{"n_layer": 15, "d_model": 128, "n_head": 3, "n_kv_head": 3, "head_dim": 64, "vocab_size": 4096, "norm_eps": 1e-05, "tie_embeddings": false, "init_out_by_depth": true, "lr_mult_o": 1.46, "lr_head": 0.00884, "decay_fraction": 0.621, "steps": 2644, "dataset": "wikipedia_en"}
Each number is 200 + 40 x the weight over its row's rms, rounded and kept within 0 to 999. Layers, rows and columns count from 0. The size before them is the row's rms in percent of the matrix's.

# v: layer 3 attention value, 192x128, rms 0.104, rows 61-63, columns 64-127
# o: layer 3 attention output (transposed), 192x128, rms 0.159, rows 61-63, columns 64-127
# q: layer 3 attention query, 192x128, rms 0.0734, rows 64-113, columns 64-127
# k: layer 3 attention key, 192x128, rms 0.0759, rows 64-112, columns 64-127
v61,084,172,160,191,213,187,191,246,242,190,235,134,191,195,261,203,222,260,237,210,185,150,181,172,210,168,218,197,241,180,167,123,194,202,239,182,169,300,214,201,234,186,220,214,226,105,180,182,207,196,107,206,300,204,138,229,253,279,216,256,199,240,167,151,224
o61,084,148,227,188,139,193,246,215,179,221,142,213,219,252,162,159,177,142,153,224,101,298,235,221,209,209,231,206,246,207,176,222,181,219,271,241,175,167,178,237,151,239,236,236,185,243,163,167,220,188,298,251,188,200,196,236,172,145,209,138,76,199,192,270,177
v62,087,204,243,161,268,245,140,215,159,215,208,177,290,220,189,272,202,184,250,233,239,156,162,141,145,221,224,123,250,219,190,207,255,207,170,161,175,183,272,190,189,177,226,190,196,193,199,187,165,176,180,302,172,205,188,228,252,238,176,213,274,242,293,155,284
o62,092,142,180,225,184,203,284,248,202,184,234,191,159,250,190,184,220,185,123,237,84,287,247,169,190,237,271,214,156,134,223,167,206,241,279,223,243,242,221,115,187,200,253,199,183,281,209,141,172,197,239,180,218,173,194,187,237,145,248,194,139,173,208,213,168
v63,084,238,226,162,266,197,195,177,181,261,203,224,243,189,198,295,260,196,220,221,142,192,171,155,219,228,187,183,220,216,152,288,228,178,150,184,119,153,254,200,127,165,206,202,155,150,157,226,204,154,189,269,142,205,199,201,249,194,211,195,305,179,253,141,240
o63,088,145,250,206,196,193,232,235,177,115,213,215,156,218,259,206,175,236,186,230,164,230,238,160,208,237,214,241,184,168,241,126,272,188,293,158,242,298,245,133,239,241,263,229,206,269,230,162,194,220,234,185,205,229,253,206,196,202,224,160,134,240,207,187,191
q64,108,250,201,159,132,229,188,158,164,153,223,139,139,227,231,255,323,179,257,135,302,175,112,182,182,191,217,229,205,230,212,185,164,228,161,228,229,235,202,227,261,131,188,189,219,189,197,123,181,185,206,244,150,163,188,227,152,209,256,191,205,212,249,212,211
k64,099,172,158,230,235,210,206,292,158,209,132,240,228,193,208,112,206,189,193,186,247,217,186,120,227,198,167,248,179,171,220,312,224,198,199,225,218,173,192,174,317,177,217,206,246,168,205,177,247,165,165,178,203,201,259,210,193,235,170,159,224,308,165,219,198
q65,093,207,266,173,228,171,240,199,175,148,210,242,171,224,180,174,217,227,194,263,251,121,213,183,184,255,140,244,128,229,212,197,259,119,247,229,188,85,230,167,169,236,185,168,151,262,159,208,204,253,175,185,181,227,166,72,194,224,177,221,218,173,150,200,269
k65,082,267,182,154,217,206,201,141,195,183,246,154,214,212,218,217,163,195,228,220,172,150,176,248,168,200,225,241,267,162,127,147,174,294,135,165,207,224,161,184,167,247,169,275,158,225,191,204,192,199,213,206,186,177,260,250,254,223,220,206,259,210,275,176,164
q66,078,156,107,223,204,234,192,213,77,190,215,184,186,216,198,159,178,142,189,205,267,232,176,139,175,226,206,184,209,147,267,168,243,161,272,183,233,191,212,147,185,198,208,246,96,230,112,120,209,120,199,198,234,164,200,185,142,198,163,239,258,231,194,255,249
k66,077,213,256,166,207,110,155,238,231,218,163,206,228,204,149,229,140,185,305,165,192,246,161,209,260,196,120,143,203,236,223,380,217,205,160,189,215,155,174,224,290,208,239,224,233,157,212,190,171,144,237,162,228,201,196,215,179,208,211,188,151,223,142,188,177
q67,110,260,166,190,199,97,192,228,188,163,204,236,283,135,245,174,207,253,223,258,189,238,194,164,207,152,202,210,120,202,166,241,154,211,119,217,235,233,193,202,274,224,201,238,276,195,219,187,154,232,213,188,151,167,229,165,192,289,264,168,87,214,157,135,168
k67,090,181,226,222,217,189,221,315,190,186,191,185,220,196,169,217,107,143,214,217,185,207,233,170,239,217,161,183,205,210,223,346,171,187,242,139,160,143,172,176,250,197,216,203,193,162,257,217,256,178,215,153,250,204,203,230,198,207,231,194,191,212,118,205,171
q68,104,244,187,256,232,245,235,268,170,207,228,179,193,160,176,165,223,113,279,197,190,208,120,140,171,227,200,157,150,111,240,218,210,231,222,229,212,116,234,155,201,155,304,200,149,176,188,164,231,157,173,132,188,157,279,127,136,120,126,193,218,212,178,231,205
k68,095,201,211,193,173,258,207,222,287,190,243,168,136,210,171,328,144,175,203,233,148,208,266,248,242,189,136,147,197,233,216,272,226,181,198,127,220,227,250,217,166,260,211,188,184,194,207,177,187,114,233,189,227,209,213,215,208,187,287,183,201,183,137,206,146
q69,106,159,195,184,217,215,245,249,163,226,155,179,166,295,162,80,253,216,144,208,216,229,214,214,159,237,193,235,237,188,190,245,221,201,155,188,185,140,213,207,193,182,170,160,201,226,156,228,300,202,186,179,151,142,204,193,234,213,181,257,228,222,168,212,224
k69,091,199,207,194,210,175,201,285,212,227,210,203,226,182,165,239,164,115,224,191,210,211,174,183,267,182,134,204,183,210,246,357,211,183,229,215,227,183,176,187,279,241,197,162,194,125,239,193,215,144,219,159,238,194,236,214,183,214,234,144,193,217,163,220,161
q70,084,209,173,218,179,217,178,114,220,188,197,211,229,182,284,155,226,201,242,206,246,177,184,202,216,191,189,173,213,200,204,118,230,149,193,156,139,294,213,179,182,164,146,315,184,250,181,117,165,225,270,189,226,175,254,157,247,201,171,220,258,215,206,200,251
k70,084,145,189,179,199,196,173,198,137,171,160,214,178,229,243,104,246,317,167,177,188,199,129,161,187,200,248,192,214,184,153,147,205,247,212,208,186,208,190,184,260,185,233,161,274,240,150,227,202,279,126,239,137,197,217,163,202,241,197,193,236,217,197,125,197
q71,088,110,162,252,242,173,146,210,203,212,195,187,178,160,203,132,188,190,201,208,208,271,255,134,217,187,160,241,286,186,226,244,208,160,151,164,164,142,194,195,283,230,176,239,156,202,181,185,273,132,193,240,155,219,216,135,210,206,154,250,231,252,182,202,227
k71,093,200,217,219,192,162,172,256,195,204,228,183,213,211,175,297,143,108,232,206,179,215,208,226,265,190,114,151,163,239,229,320,187,175,204,176,209,148,210,189,249,230,204,202,167,149,255,177,202,192,195,162,241,180,239,206,179,255,254,171,180,157,144,219,164
q72,144,161,278,228,155,196,210,134,262,213,199,202,175,165,170,234,120,286,201,207,147,178,264,261,219,173,198,201,228,253,164,187,234,141,200,230,186,195,270,185,151,269,135,190,195,249,222,260,235,191,173,210,210,281,164,207,224,233,153,159,220,173,227,166,213
k72,101,233,177,175,188,227,247,107,182,192,223,212,200,210,195,142,231,259,148,201,199,179,244,256,138,199,276,193,207,191,166,69,191,242,204,217,192,233,177,216,152,150,199,196,199,222,153,215,171,229,228,218,173,200,148,176,203,149,168,226,193,178,257,211,244
q73,089,260,225,194,166,259,231,183,219,207,199,205,164,228,203,208,174,177,252,176,174,181,180,234,219,135,278,167,275,204,289,103,191,190,272,217,214,178,198,233,175,197,248,209,228,176,217,259,218,256,134,254,208,231,221,236,199,126,209,201,193,163,214,191,243
k73,089,231,185,202,179,239,205,132,203,227,193,222,206,232,213,94,260,300,202,188,237,207,202,206,117,216,284,229,203,200,144,93,200,252,165,210,191,255,204,225,166,186,224,217,203,227,107,217,177,216,169,210,199,212,147,178,220,189,180,232,239,217,271,180,238
q74,087,129,217,204,207,179,206,208,236,219,152,270,246,212,184,103,203,265,190,261,147,216,200,200,209,211,281,191,275,204,185,257,190,267,188,284,234,155,165,199,220,238,172,183,189,234,248,276,245,210,171,176,176,235,207,158,226,222,185,214,180,234,216,138,197
k74,086,246,224,215,193,136,201,283,194,222,215,157,219,197,165,250,156,166,207,209,220,246,185,216,222,217,123,205,178,194,217,357,188,175,223,158,186,164,190,195,236,229,212,148,186,139,208,209,233,166,204,198,216,188,237,238,197,218,220,154,172,204,171,230,160
q75,083,141,265,188,272,232,210,140,142,269,191,190,192,249,102,187,192,184,153,228,216,180,173,185,224,203,224,171,150,173,224,237,287,208,165,215,202,184,245,199,128,102,136,143,187,218,192,113,278,207,271,234,231,201,204,179,247,165,159,234,209,230,185,253,200
k75,084,189,222,236,215,168,275,276,250,196,176,174,227,197,247,233,191,135,214,179,183,240,157,224,228,185,207,218,180,213,228,287,146,158,257,180,205,232,187,179,268,229,211,250,247,208,212,230,205,188,151,191,168,147,223,243,197,270,288,164,187,205,174,181,115
q76,089,204,277,188,215,174,180,213,220,187,223,241,214,165,216,137,185,217,214,190,188,225,208,242,187,174,230,207,183,227,137,196,209,100,143,143,157,211,170,203,155,249,112,186,213,272,148,197,225,209,221,195,219,227,206,144,298,273,201,201,202,221,195,226,227
k76,069,179,178,166,234,149,186,237,165,179,170,225,209,204,191,210,183,194,167,249,219,204,190,193,221,219,170,226,177,199,196,291,150,266,248,211,258,132,202,142,253,142,196,223,248,165,211,239,218,209,108,226,211,206,171,243,109,181,231,183,174,158,146,199,127
q77,091,147,156,262,197,183,152,168,252,222,224,194,225,147,270,274,176,239,138,188,228,195,240,181,228,154,216,189,207,205,199,156,131,173,227,209,162,216,241,160,262,273,206,219,214,179,248,250,133,222,148,243,196,291,190,263,129,200,199,141,208,204,236,133,212
k77,084,224,231,202,230,219,183,114,119,203,171,239,218,213,158,93,223,252,213,213,209,124,177,213,163,209,271,206,199,140,140,117,171,222,160,212,204,211,221,227,176,118,215,196,149,244,159,210,195,257,218,241,159,147,163,143,205,189,169,212,215,187,238,204,252
q78,090,181,193,281,224,143,167,187,218,189,269,222,201,88,238,183,161,267,227,254,187,251,190,168,249,182,121,170,196,215,238,196,210,138,163,175,171,202,201,150,272,269,186,255,142,218,204,239,142,135,205,203,194,211,229,90,179,221,206,116,230,217,164,174,219
k78,088,214,286,202,198,196,161,184,205,189,245,171,139,169,152,275,155,133,239,239,178,177,244,230,177,206,182,172,206,233,166,171,179,139,197,124,167,118,230,199,120,185,227,219,184,210,218,190,230,205,197,243,206,248,169,210,222,228,241,252,152,118,155,209,205
q79,095,169,156,261,200,217,176,179,207,204,199,163,194,137,252,188,220,174,254,199,186,236,195,166,233,190,187,141,221,154,290,197,245,226,258,189,196,209,186,143,246,134,248,284,134,226,137,116,212,198,226,166,191,191,244,163,202,140,168,199,275,211,163,238,193
k79,087,178,213,231,184,158,145,268,202,175,175,179,213,220,190,266,156,183,230,163,184,234,179,202,273,216,103,201,192,252,228,339,171,186,249,183,165,167,196,213,242,252,231,159,232,168,202,209,235,119,191,215,231,192,226,244,168,252,247,134,152,207,148,175,141
q80,114,168,257,166,223,185,276,132,176,233,176,192,128,250,169,187,163,230,171,242,266,129,277,254,189,221,180,147,177,243,179,200,285,220,230,193,260,215,236,200,104,180,132,181,169,246,156,254,212,211,188,157,262,266,154,189,228,156,185,221,247,174,182,216,229
k80,096,233,185,225,190,176,201,114,181,162,222,214,215,192,258,141,249,290,177,151,240,153,177,226,151,191,312,239,200,180,157,114,215,252,190,233,174,268,212,193,208,186,224,185,199,228,174,214,218,223,209,245,143,198,171,112,227,198,147,212,211,176,263,182,231
q81,096,182,122,209,203,271,223,216,206,213,163,191,122,233,215,254,306,196,187,197,222,309,191,164,218,194,210,248,215,204,232,158,152,155,203,243,184,164,213,184,244,149,244,244,199,201,129,223,226,210,202,199,168,155,220,195,180,134,209,198,293,269,153,238,240
k81,088,184,192,204,214,152,186,290,179,203,161,179,225,192,220,182,181,158,213,195,226,222,161,177,249,159,120,234,204,160,241,366,218,219,194,228,222,182,166,153,310,202,230,160,236,167,229,210,214,169,175,184,202,195,244,230,155,216,203,117,153,200,163,183,157
q82,086,193,127,199,256,108,165,266,250,152,187,218,200,214,205,248,247,181,246,208,278,173,244,159,167,238,228,206,125,229,215,239,120,301,202,220,249,239,138,188,195,186,227,185,231,150,199,221,174,283,233,182,189,165,171,236,78,209,242,228,194,171,155,196,158
k82,080,235,169,229,201,192,108,252,202,217,196,148,200,187,228,255,149,138,216,213,208,232,220,197,218,223,140,188,173,203,223,276,257,167,218,206,195,226,237,216,234,259,174,192,184,162,241,138,218,97,175,191,253,201,204,214,234,245,172,130,238,236,176,265,193
q83,086,194,150,264,180,209,212,222,151,180,205,155,174,188,231,231,250,188,230,188,273,179,175,150,157,224,173,119,167,99,266,177,184,212,200,208,171,234,219,201,217,181,284,255,186,178,175,180,178,203,166,185,181,201,179,178,143,93,146,231,207,184,214,232,161
k83,078,183,216,157,175,174,151,250,146,269,144,232,231,219,188,163,164,280,176,177,216,185,196,207,258,125,185,287,216,219,169,281,167,173,197,198,205,173,198,218,308,179,201,148,218,171,207,202,257,207,264,252,222,170,185,170,231,231,218,188,214,238,198,163,235
q84,081,164,185,176,224,184,247,192,208,217,193,207,212,261,169,166,217,256,165,181,245,159,260,233,210,230,224,239,211,260,190,238,180,247,219,215,179,174,180,193,138,191,199,143,238,196,187,250,233,207,203,261,164,216,229,216,221,169,155,276,190,236,220,174,192
k84,082,201,204,235,172,178,175,299,130,212,189,188,226,190,214,181,159,170,217,169,212,221,159,183,252,175,119,204,173,176,213,332,242,177,210,214,209,226,201,181,296,197,173,173,218,144,241,191,241,165,206,202,220,193,222,226,201,204,209,106,185,225,158,227,126
q85,097,199,254,181,233,273,282,203,221,188,159,155,146,248,110,253,226,165,212,174,313,150,236,246,183,192,218,213,120,209,226,190,181,232,229,212,207,189,213,195,137,152,214,148,159,170,233,225,204,205,214,175,209,194,244,245,136,128,246,242,152,184,174,224,221
k85,086,215,185,166,207,258,186,132,232,190,221,188,200,185,224,196,249,302,172,222,209,215,192,196,134,225,290,199,200,172,130,73,198,230,189,230,205,260,227,180,116,182,208,217,206,250,169,195,211,212,180,227,193,207,163,161,227,182,161,204,252,189,227,211,247
q86,087,180,162,236,213,207,182,239,237,166,247,158,228,136,251,349,199,129,261,135,186,214,163,190,189,188,135,160,219,190,278,204,186,202,239,194,276,170,208,181,238,174,226,234,174,126,204,153,123,156,194,164,204,176,259,257,134,164,237,158,241,232,199,187,130
k86,097,226,211,220,216,259,186,119,240,190,225,200,158,226,183,218,239,225,165,243,149,205,240,213,149,217,264,165,196,200,179,49,188,180,184,193,177,165,216,243,80,196,201,230,165,233,178,199,186,194,197,216,201,221,141,169,233,171,192,223,216,150,213,219,291
q87,082,298,166,134,184,223,136,204,218,139,181,218,211,237,234,167,220,167,204,165,258,271,190,230,158,132,215,192,172,180,197,151,212,186,153,177,213,244,185,229,171,178,196,192,238,159,197,133,179,237,233,184,211,115,230,131,164,214,219,246,162,234,180,126,167
k87,085,159,200,132,154,208,201,232,169,163,203,174,197,182,197,156,152,231,131,187,195,150,149,134,213,220,223,237,201,173,153,269,98,257,167,230,208,196,162,177,284,142,205,291,216,192,161,267,165,237,143,216,222,276,164,195,182,174,189,226,250,220,208,155,190
q88,087,144,200,196,230,135,173,215,222,214,147,212,222,195,164,128,178,276,158,223,142,289,199,164,186,202,227,262,200,172,213,254,212,211,178,174,226,151,208,171,281,209,199,194,242,230,176,262,267,205,165,188,162,189,166,153,204,240,155,208,185,174,204,154,210
k88,093,206,215,206,215,159,252,279,194,206,224,184,222,178,193,267,128,114,214,221,222,215,212,207,257,204,119,176,194,217,254,360,210,164,196,156,194,158,164,195,267,223,195,194,196,154,242,204,216,155,203,174,228,230,216,233,165,225,247,177,168,249,151,236,151
q89,095,116,225,202,245,203,231,197,178,208,173,249,166,263,137,165,186,235,122,180,206,221,201,244,199,241,152,239,281,197,210,273,238,213,198,205,212,104,130,174,181,208,196,129,196,230,178,273,264,175,160,175,212,211,177,215,231,188,158,265,230,229,199,181,223
k89,089,229,223,190,174,192,184,257,232,253,236,165,220,173,193,286,179,62,234,214,200,217,160,184,233,210,122,188,150,181,254,318,215,164,186,202,187,199,205,204,242,262,176,202,138,156,225,175,202,161,201,188,207,171,246,246,203,251,233,150,177,215,152,213,192
q90,117,267,260,144,183,149,219,215,195,143,207,221,166,177,155,195,174,256,224,314,226,171,272,185,187,239,168,201,145,230,132,250,212,185,156,221,203,205,204,146,170,173,151,235,159,250,245,176,247,206,262,209,226,167,140,168,220,267,258,193,141,185,113,173,196
k90,094,150,165,204,198,225,206,178,218,125,262,164,209,169,214,288,189,191,202,207,186,176,209,249,146,213,278,158,166,250,187,66,223,221,255,189,171,235,223,203,109,212,176,195,160,207,154,227,157,237,179,184,179,235,234,190,224,202,227,239,186,200,226,223,248
q91,079,220,173,238,174,250,196,235,220,196,230,194,201,170,219,326,187,163,262,194,209,187,212,227,212,163,166,161,247,174,259,229,192,172,269,205,195,203,242,148,199,189,197,216,143,165,266,167,201,164,193,219,208,200,232,249,147,134,215,185,186,231,216,168,196
k91,089,223,200,210,187,263,208,136,225,195,207,197,166,220,207,210,233,232,181,199,164,225,246,228,142,209,254,189,198,216,149,57,201,217,199,235,181,216,236,247,97,201,220,225,176,222,165,185,142,245,215,195,183,183,156,169,209,187,199,249,176,149,217,195,265
q92,101,292,243,136,143,153,206,166,196,130,188,241,243,213,238,123,168,292,220,249,232,190,212,257,236,216,190,250,185,218,143,176,220,156,153,192,145,311,156,206,128,224,126,248,211,291,195,159,176,250,256,233,240,194,176,129,254,302,226,218,112,183,174,172,219
k92,085,164,175,191,218,207,165,216,177,226,168,225,200,220,268,89,263,272,160,169,240,211,204,183,141,233,254,242,221,241,170,142,204,280,224,193,209,173,193,171,229,180,180,186,279,205,143,221,177,285,146,224,150,245,206,208,187,199,181,259,237,248,256,187,214
q93,096,227,221,221,159,136,188,282,181,187,208,213,222,165,208,139,158,224,252,251,172,233,200,157,199,186,178,215,180,208,150,233,181,226,138,190,229,210,186,189,289,220,193,229,224,235,234,179,211,201,212,167,204,160,183,125,178,260,234,145,102,218,141,160,183
k93,089,201,181,194,202,173,216,274,193,164,200,159,198,174,163,290,128,134,219,206,191,216,235,198,232,193,104,190,186,238,243,334,187,154,245,170,188,136,182,215,229,233,213,180,177,119,268,189,235,183,242,173,232,238,229,270,176,214,209,220,145,217,163,234,156
q94,068,182,295,215,219,253,237,169,197,258,209,186,179,193,154,196,191,120,158,163,227,188,184,238,186,161,137,178,163,203,287,246,284,157,206,172,181,181,258,198,191,214,216,193,170,157,122,165,215,105,194,186,172,242,188,261,237,123,193,202,200,217,214,274,207
k94,079,174,235,207,200,231,238,91,210,166,197,196,154,178,229,209,209,221,226,230,167,181,208,201,155,232,265,178,219,214,127,29,179,195,185,203,179,214,215,173,128,165,190,233,165,261,189,228,187,243,155,216,192,213,158,143,209,209,214,244,241,136,203,215,261
q95,090,156,241,180,201,214,175,177,204,263,140,241,237,229,114,94,178,226,171,234,140,252,171,196,217,215,162,218,243,181,158,269,254,160,193,184,191,169,195,186,214,236,208,235,180,264,159,244,297,159,198,196,203,225,182,134,257,201,102,220,249,196,208,176,278
k95,084,193,229,200,183,149,201,301,191,209,213,167,215,148,228,226,137,140,201,191,225,205,188,151,249,183,118,214,208,202,260,359,204,182,216,192,199,155,174,180,286,241,184,169,192,158,254,199,183,171,221,181,221,194,212,236,195,252,233,201,156,214,140,216,132
q96,079,194,232,240,168,105,216,218,147,192,206,204,265,181,226,178,215,242,189,156,140,164,219,169,226,210,142,236,189,186,220,151,256,126,227,178,177,248,179,188,244,204,136,258,263,240,148,108,246,188,183,210,162,176,194,231,251,268,144,239,181,187,198,258,206
k96,077,162,188,186,275,177,161,257,231,219,207,209,211,220,187,306,94,131,199,187,147,202,192,222,246,193,159,169,243,257,249,285,184,192,209,227,234,98,216,220,220,207,165,199,107,148,256,189,243,161,292,185,294,228,229,185,180,215,258,187,170,222,155,208,167
q97,077,188,179,216,121,204,200,213,200,216,249,196,204,155,196,235,167,156,187,106,133,168,152,206,195,263,165,155,281,170,256,188,202,202,225,186,243,224,241,230,250,198,229,239,166,147,229,148,156,164,189,234,198,235,256,250,200,275,183,137,283,168,227,228,184
k97,086,178,219,211,217,252,211,57,220,174,201,233,161,218,185,206,221,224,202,220,170,189,233,222,166,195,263,149,204,215,151,56,167,208,206,203,194,204,199,259,108,223,176,194,137,242,145,175,156,205,214,194,226,203,159,175,230,134,178,254,201,174,274,197,257
q98,104,180,233,251,227,98,166,242,214,202,221,254,189,152,197,184,94,139,262,236,146,171,225,208,219,197,143,140,206,209,181,281,267,213,194,122,219,169,193,138,165,271,199,179,179,212,259,217,196,197,165,185,226,251,200,138,207,190,193,162,212,155,179,160,212
k98,102,186,220,203,155,220,181,126,245,175,240,174,184,177,184,290,209,206,209,255,157,164,259,232,172,211,239,139,167,225,153,63,180,190,195,175,164,161,235,220,89,192,171,257,149,211,160,213,167,190,196,209,195,187,183,213,243,190,253,220,203,137,196,177,225
q99,082,216,197,200,171,236,190,187,179,153,199,201,185,181,213,213,249,163,265,204,284,162,214,201,152,272,184,126,181,207,193,172,284,182,213,257,177,252,247,161,157,142,224,241,173,206,229,152,202,223,266,224,257,160,225,199,189,189,208,224,216,225,126,201,216
k99,078,195,200,165,182,211,189,160,170,202,176,170,196,204,203,120,239,303,202,163,233,195,195,163,148,176,256,180,201,185,184,110,223,269,227,177,170,237,231,231,218,243,216,158,232,237,136,200,219,208,176,231,195,194,168,161,224,178,208,193,266,250,268,175,251
q100,111,153,224,229,254,156,151,192,209,242,174,222,226,125,213,166,136,211,177,210,48,246,197,219,221,169,171,235,250,176,208,248,213,129,185,142,172,188,145,188,191,292,184,189,205,173,185,270,204,182,173,156,214,249,212,221,290,266,195,189,170,209,214,180,225
k100,098,239,264,196,187,247,232,130,274,194,257,210,185,206,195,274,222,171,198,240,179,172,230,248,191,223,187,140,238,223,182,75,201,168,192,165,217,171,225,232,63,213,197,219,201,264,242,156,167,241,204,202,193,203,156,188,189,153,184,235,222,97,193,241,230
q101,082,262,169,284,231,118,207,168,227,186,236,226,160,189,170,165,115,163,225,267,159,124,187,206,243,200,200,176,135,224,209,234,272,211,189,141,193,205,214,151,198,231,174,267,127,245,191,205,165,200,222,220,248,229,247,185,195,142,221,156,215,192,181,181,214
k101,082,207,189,180,195,199,195,141,229,162,208,182,156,186,219,169,208,224,201,210,158,178,228,229,169,230,249,164,204,207,147,0,191,178,179,180,180,223,224,227,96,188,188,221,203,244,152,206,142,225,154,185,160,193,170,137,217,228,224,270,198,133,202,206,222
q102,080,223,253,203,227,177,206,227,146,229,265,233,182,144,188,218,140,223,200,200,215,202,181,133,173,249,146,191,112,193,144,241,209,155,119,138,200,192,163,203,241,303,200,182,204,291,187,145,222,203,229,161,195,192,234,104,216,258,286,163,193,220,175,188,273
k102,079,211,268,261,264,258,188,160,307,167,263,208,212,211,162,253,214,161,219,249,122,196,221,241,199,175,195,196,230,180,167,145,199,169,278,212,246,163,201,188,158,181,185,222,215,186,182,271,177,244,160,183,161,191,157,208,199,160,212,244,192,159,194,189,191
q103,083,186,191,254,200,160,220,233,209,252,192,242,238,184,136,146,146,104,168,219,145,248,227,152,233,199,156,206,258,226,238,263,201,218,212,158,207,114,174,173,211,206,292,186,225,155,255,181,285,117,145,233,137,228,190,285,185,203,206,205,159,200,209,182,156
k103,094,191,231,229,183,202,228,190,258,205,275,192,174,183,209,360,158,108,285,267,169,179,220,198,201,200,160,136,189,251,208,182,207,136,192,189,188,191,205,237,166,229,129,239,130,190,211,151,185,192,224,157,203,196,239,225,240,267,294,204,188,140,174,182,200
q104,124,176,216,235,171,148,146,150,256,209,208,232,176,129,179,227,164,259,231,235,107,214,205,199,209,184,191,223,216,222,178,198,196,147,152,202,178,198,199,163,218,309,209,201,204,208,269,271,154,212,172,167,214,257,205,182,231,231,223,132,170,144,209,160,216
k104,091,228,237,182,175,248,240,122,195,190,228,190,184,194,206,157,236,261,153,227,189,176,252,240,156,194,230,196,191,210,181,48,203,213,208,167,159,210,211,222,97,178,190,197,208,264,150,182,235,256,224,240,177,191,140,192,205,180,180,244,212,208,258,213,230
q105,098,163,235,165,235,241,179,146,177,249,229,244,183,194,229,187,175,251,201,116,159,176,198,254,186,221,140,198,263,216,259,145,243,188,262,155,213,219,164,210,206,233,223,290,194,251,149,200,195,207,160,159,236,226,220,111,269,172,141,184,304,196,213,175,246
k105,086,239,190,208,178,195,199,170,180,128,233,169,236,216,183,98,263,294,134,217,206,232,175,221,176,187,249,275,234,194,140,151,203,247,155,238,183,227,195,193,232,192,226,157,263,214,137,241,200,229,193,261,132,221,168,235,133,130,182,199,170,183,268,175,211
q106,103,253,137,170,191,197,166,149,223,172,214,214,234,169,265,258,243,224,198,127,171,179,186,215,207,181,183,267,241,229,217,155,194,198,180,166,195,215,163,199,200,182,179,231,275,165,229,197,138,202,201,232,134,223,229,273,184,177,207,175,177,213,295,200,201
k106,094,122,204,221,229,228,226,224,196,239,177,209,178,265,239,68,217,241,154,155,233,212,173,148,233,202,204,176,210,197,188,196,244,199,179,274,201,225,208,186,272,166,202,131,235,232,236,174,217,223,117,231,174,177,214,154,187,223,164,188,318,256,201,180,256
q107,091,188,84,214,205,179,197,208,123,159,202,164,222,202,233,237,175,183,188,229,254,217,202,151,227,217,145,148,190,170,161,178,200,179,153,164,191,218,185,231,241,153,223,248,240,197,199,89,188,173,239,218,201,146,208,248,129,247,227,202,191,269,163,208,165
k107,089,180,257,192,198,186,123,226,233,186,181,192,192,230,180,211,201,149,275,166,128,263,183,166,224,199,245,136,240,282,308,263,219,162,259,190,214,165,171,237,227,247,195,219,149,199,240,178,192,190,182,167,208,182,222,163,251,256,239,168,181,216,198,190,252
q108,113,164,247,173,146,221,243,114,240,250,232,225,166,253,192,168,200,218,171,170,215,142,173,246,208,222,206,238,243,245,151,171,234,191,190,215,214,213,167,231,99,238,110,178,216,266,193,213,197,238,211,201,247,253,171,184,284,203,155,255,264,223,241,210,212
k108,096,253,173,165,194,217,175,140,145,209,204,222,235,186,234,102,250,261,150,166,222,190,207,184,123,189,278,222,176,161,150,108,205,259,189,244,202,242,194,175,197,154,180,189,225,231,125,191,178,274,160,229,165,190,197,177,194,169,144,197,200,218,279,171,225
q109,071,215,173,211,229,205,189,210,272,202,146,322,245,256,189,278,199,251,262,176,270,129,233,251,179,213,230,208,155,226,148,145,218,234,212,234,239,293,185,282,149,207,232,174,226,208,257,256,173,285,141,208,203,189,173,261,174,242,241,174,122,136,195,135,182
k109,071,184,130,157,221,213,182,234,171,183,150,162,205,247,284,110,227,246,152,230,229,260,202,180,213,217,251,293,178,171,222,215,237,202,192,200,243,212,221,201,323,123,159,181,209,173,187,177,248,166,240,215,188,180,182,262,246,174,197,200,279,288,236,221,159
q110,092,235,197,190,195,191,218,169,231,217,212,189,159,229,221,317,178,204,173,124,131,132,198,292,208,144,204,226,237,216,250,117,179,213,264,172,216,195,154,235,133,231,225,216,212,133,146,176,178,214,188,171,184,219,222,328,200,157,263,188,163,242,209,207,207
k110,090,195,183,182,180,256,223,120,193,197,214,190,209,234,208,143,266,253,203,202,188,217,193,217,164,223,276,231,210,185,147,61,196,197,209,234,190,246,233,221,143,133,229,208,214,259,169,189,171,220,192,232,196,219,205,170,211,158,129,227,233,181,247,201,240
q111,085,180,220,172,220,233,204,181,206,240,136,164,206,229,137,176,166,194,135,231,178,231,223,161,249,235,154,284,245,202,152,187,129,210,140,195,223,140,200,181,109,164,152,164,189,245,233,181,237,147,167,178,201,172,220,200,183,207,151,238,181,201,186,206,178
k111,078,201,193,203,191,210,240,289,235,217,223,179,161,232,215,288,156,99,205,210,182,206,162,195,249,180,135,155,188,224,274,313,204,167,224,211,216,153,156,191,250,274,181,188,212,142,267,163,172,189,261,184,199,200,240,286,201,248,209,174,158,208,177,200,120
q112,081,239,233,191,156,221,206,120,233,233,285,121,194,167,201,272,164,248,200,146,230,141,187,262,209,250,175,176,145,229,173,203,185,234,209,220,162,261,162,239,181,247,197,131,230,207,275,154,127,183,235,198,223,223,202,241,202,228,235,204,198,159,212,156,140
k112,096,188,168,199,184,255,191,130,188,174,225,235,204,199,237,174,248,243,144,215,193,170,244,230,133,197,290,213,230,201,164,61,206,230,194,225,210,232,223,218,102,163,158,228,183,246,170,188,210,258,180,210,185,209,174,172,221,147,143,228,208,191,256,194,256
q113,100,212,196,227,239,255,188,283,192,208,216,185,177,203,230,213,216,139,241,198,169,270,132,194,235,197,210,179,239,143,244,243,182,212,171,181,201,122,218,190,304,212,265,108,194,145,214,182,225,122,190,205,177,176,220,176,84,156,200,171,229,217,211,233,177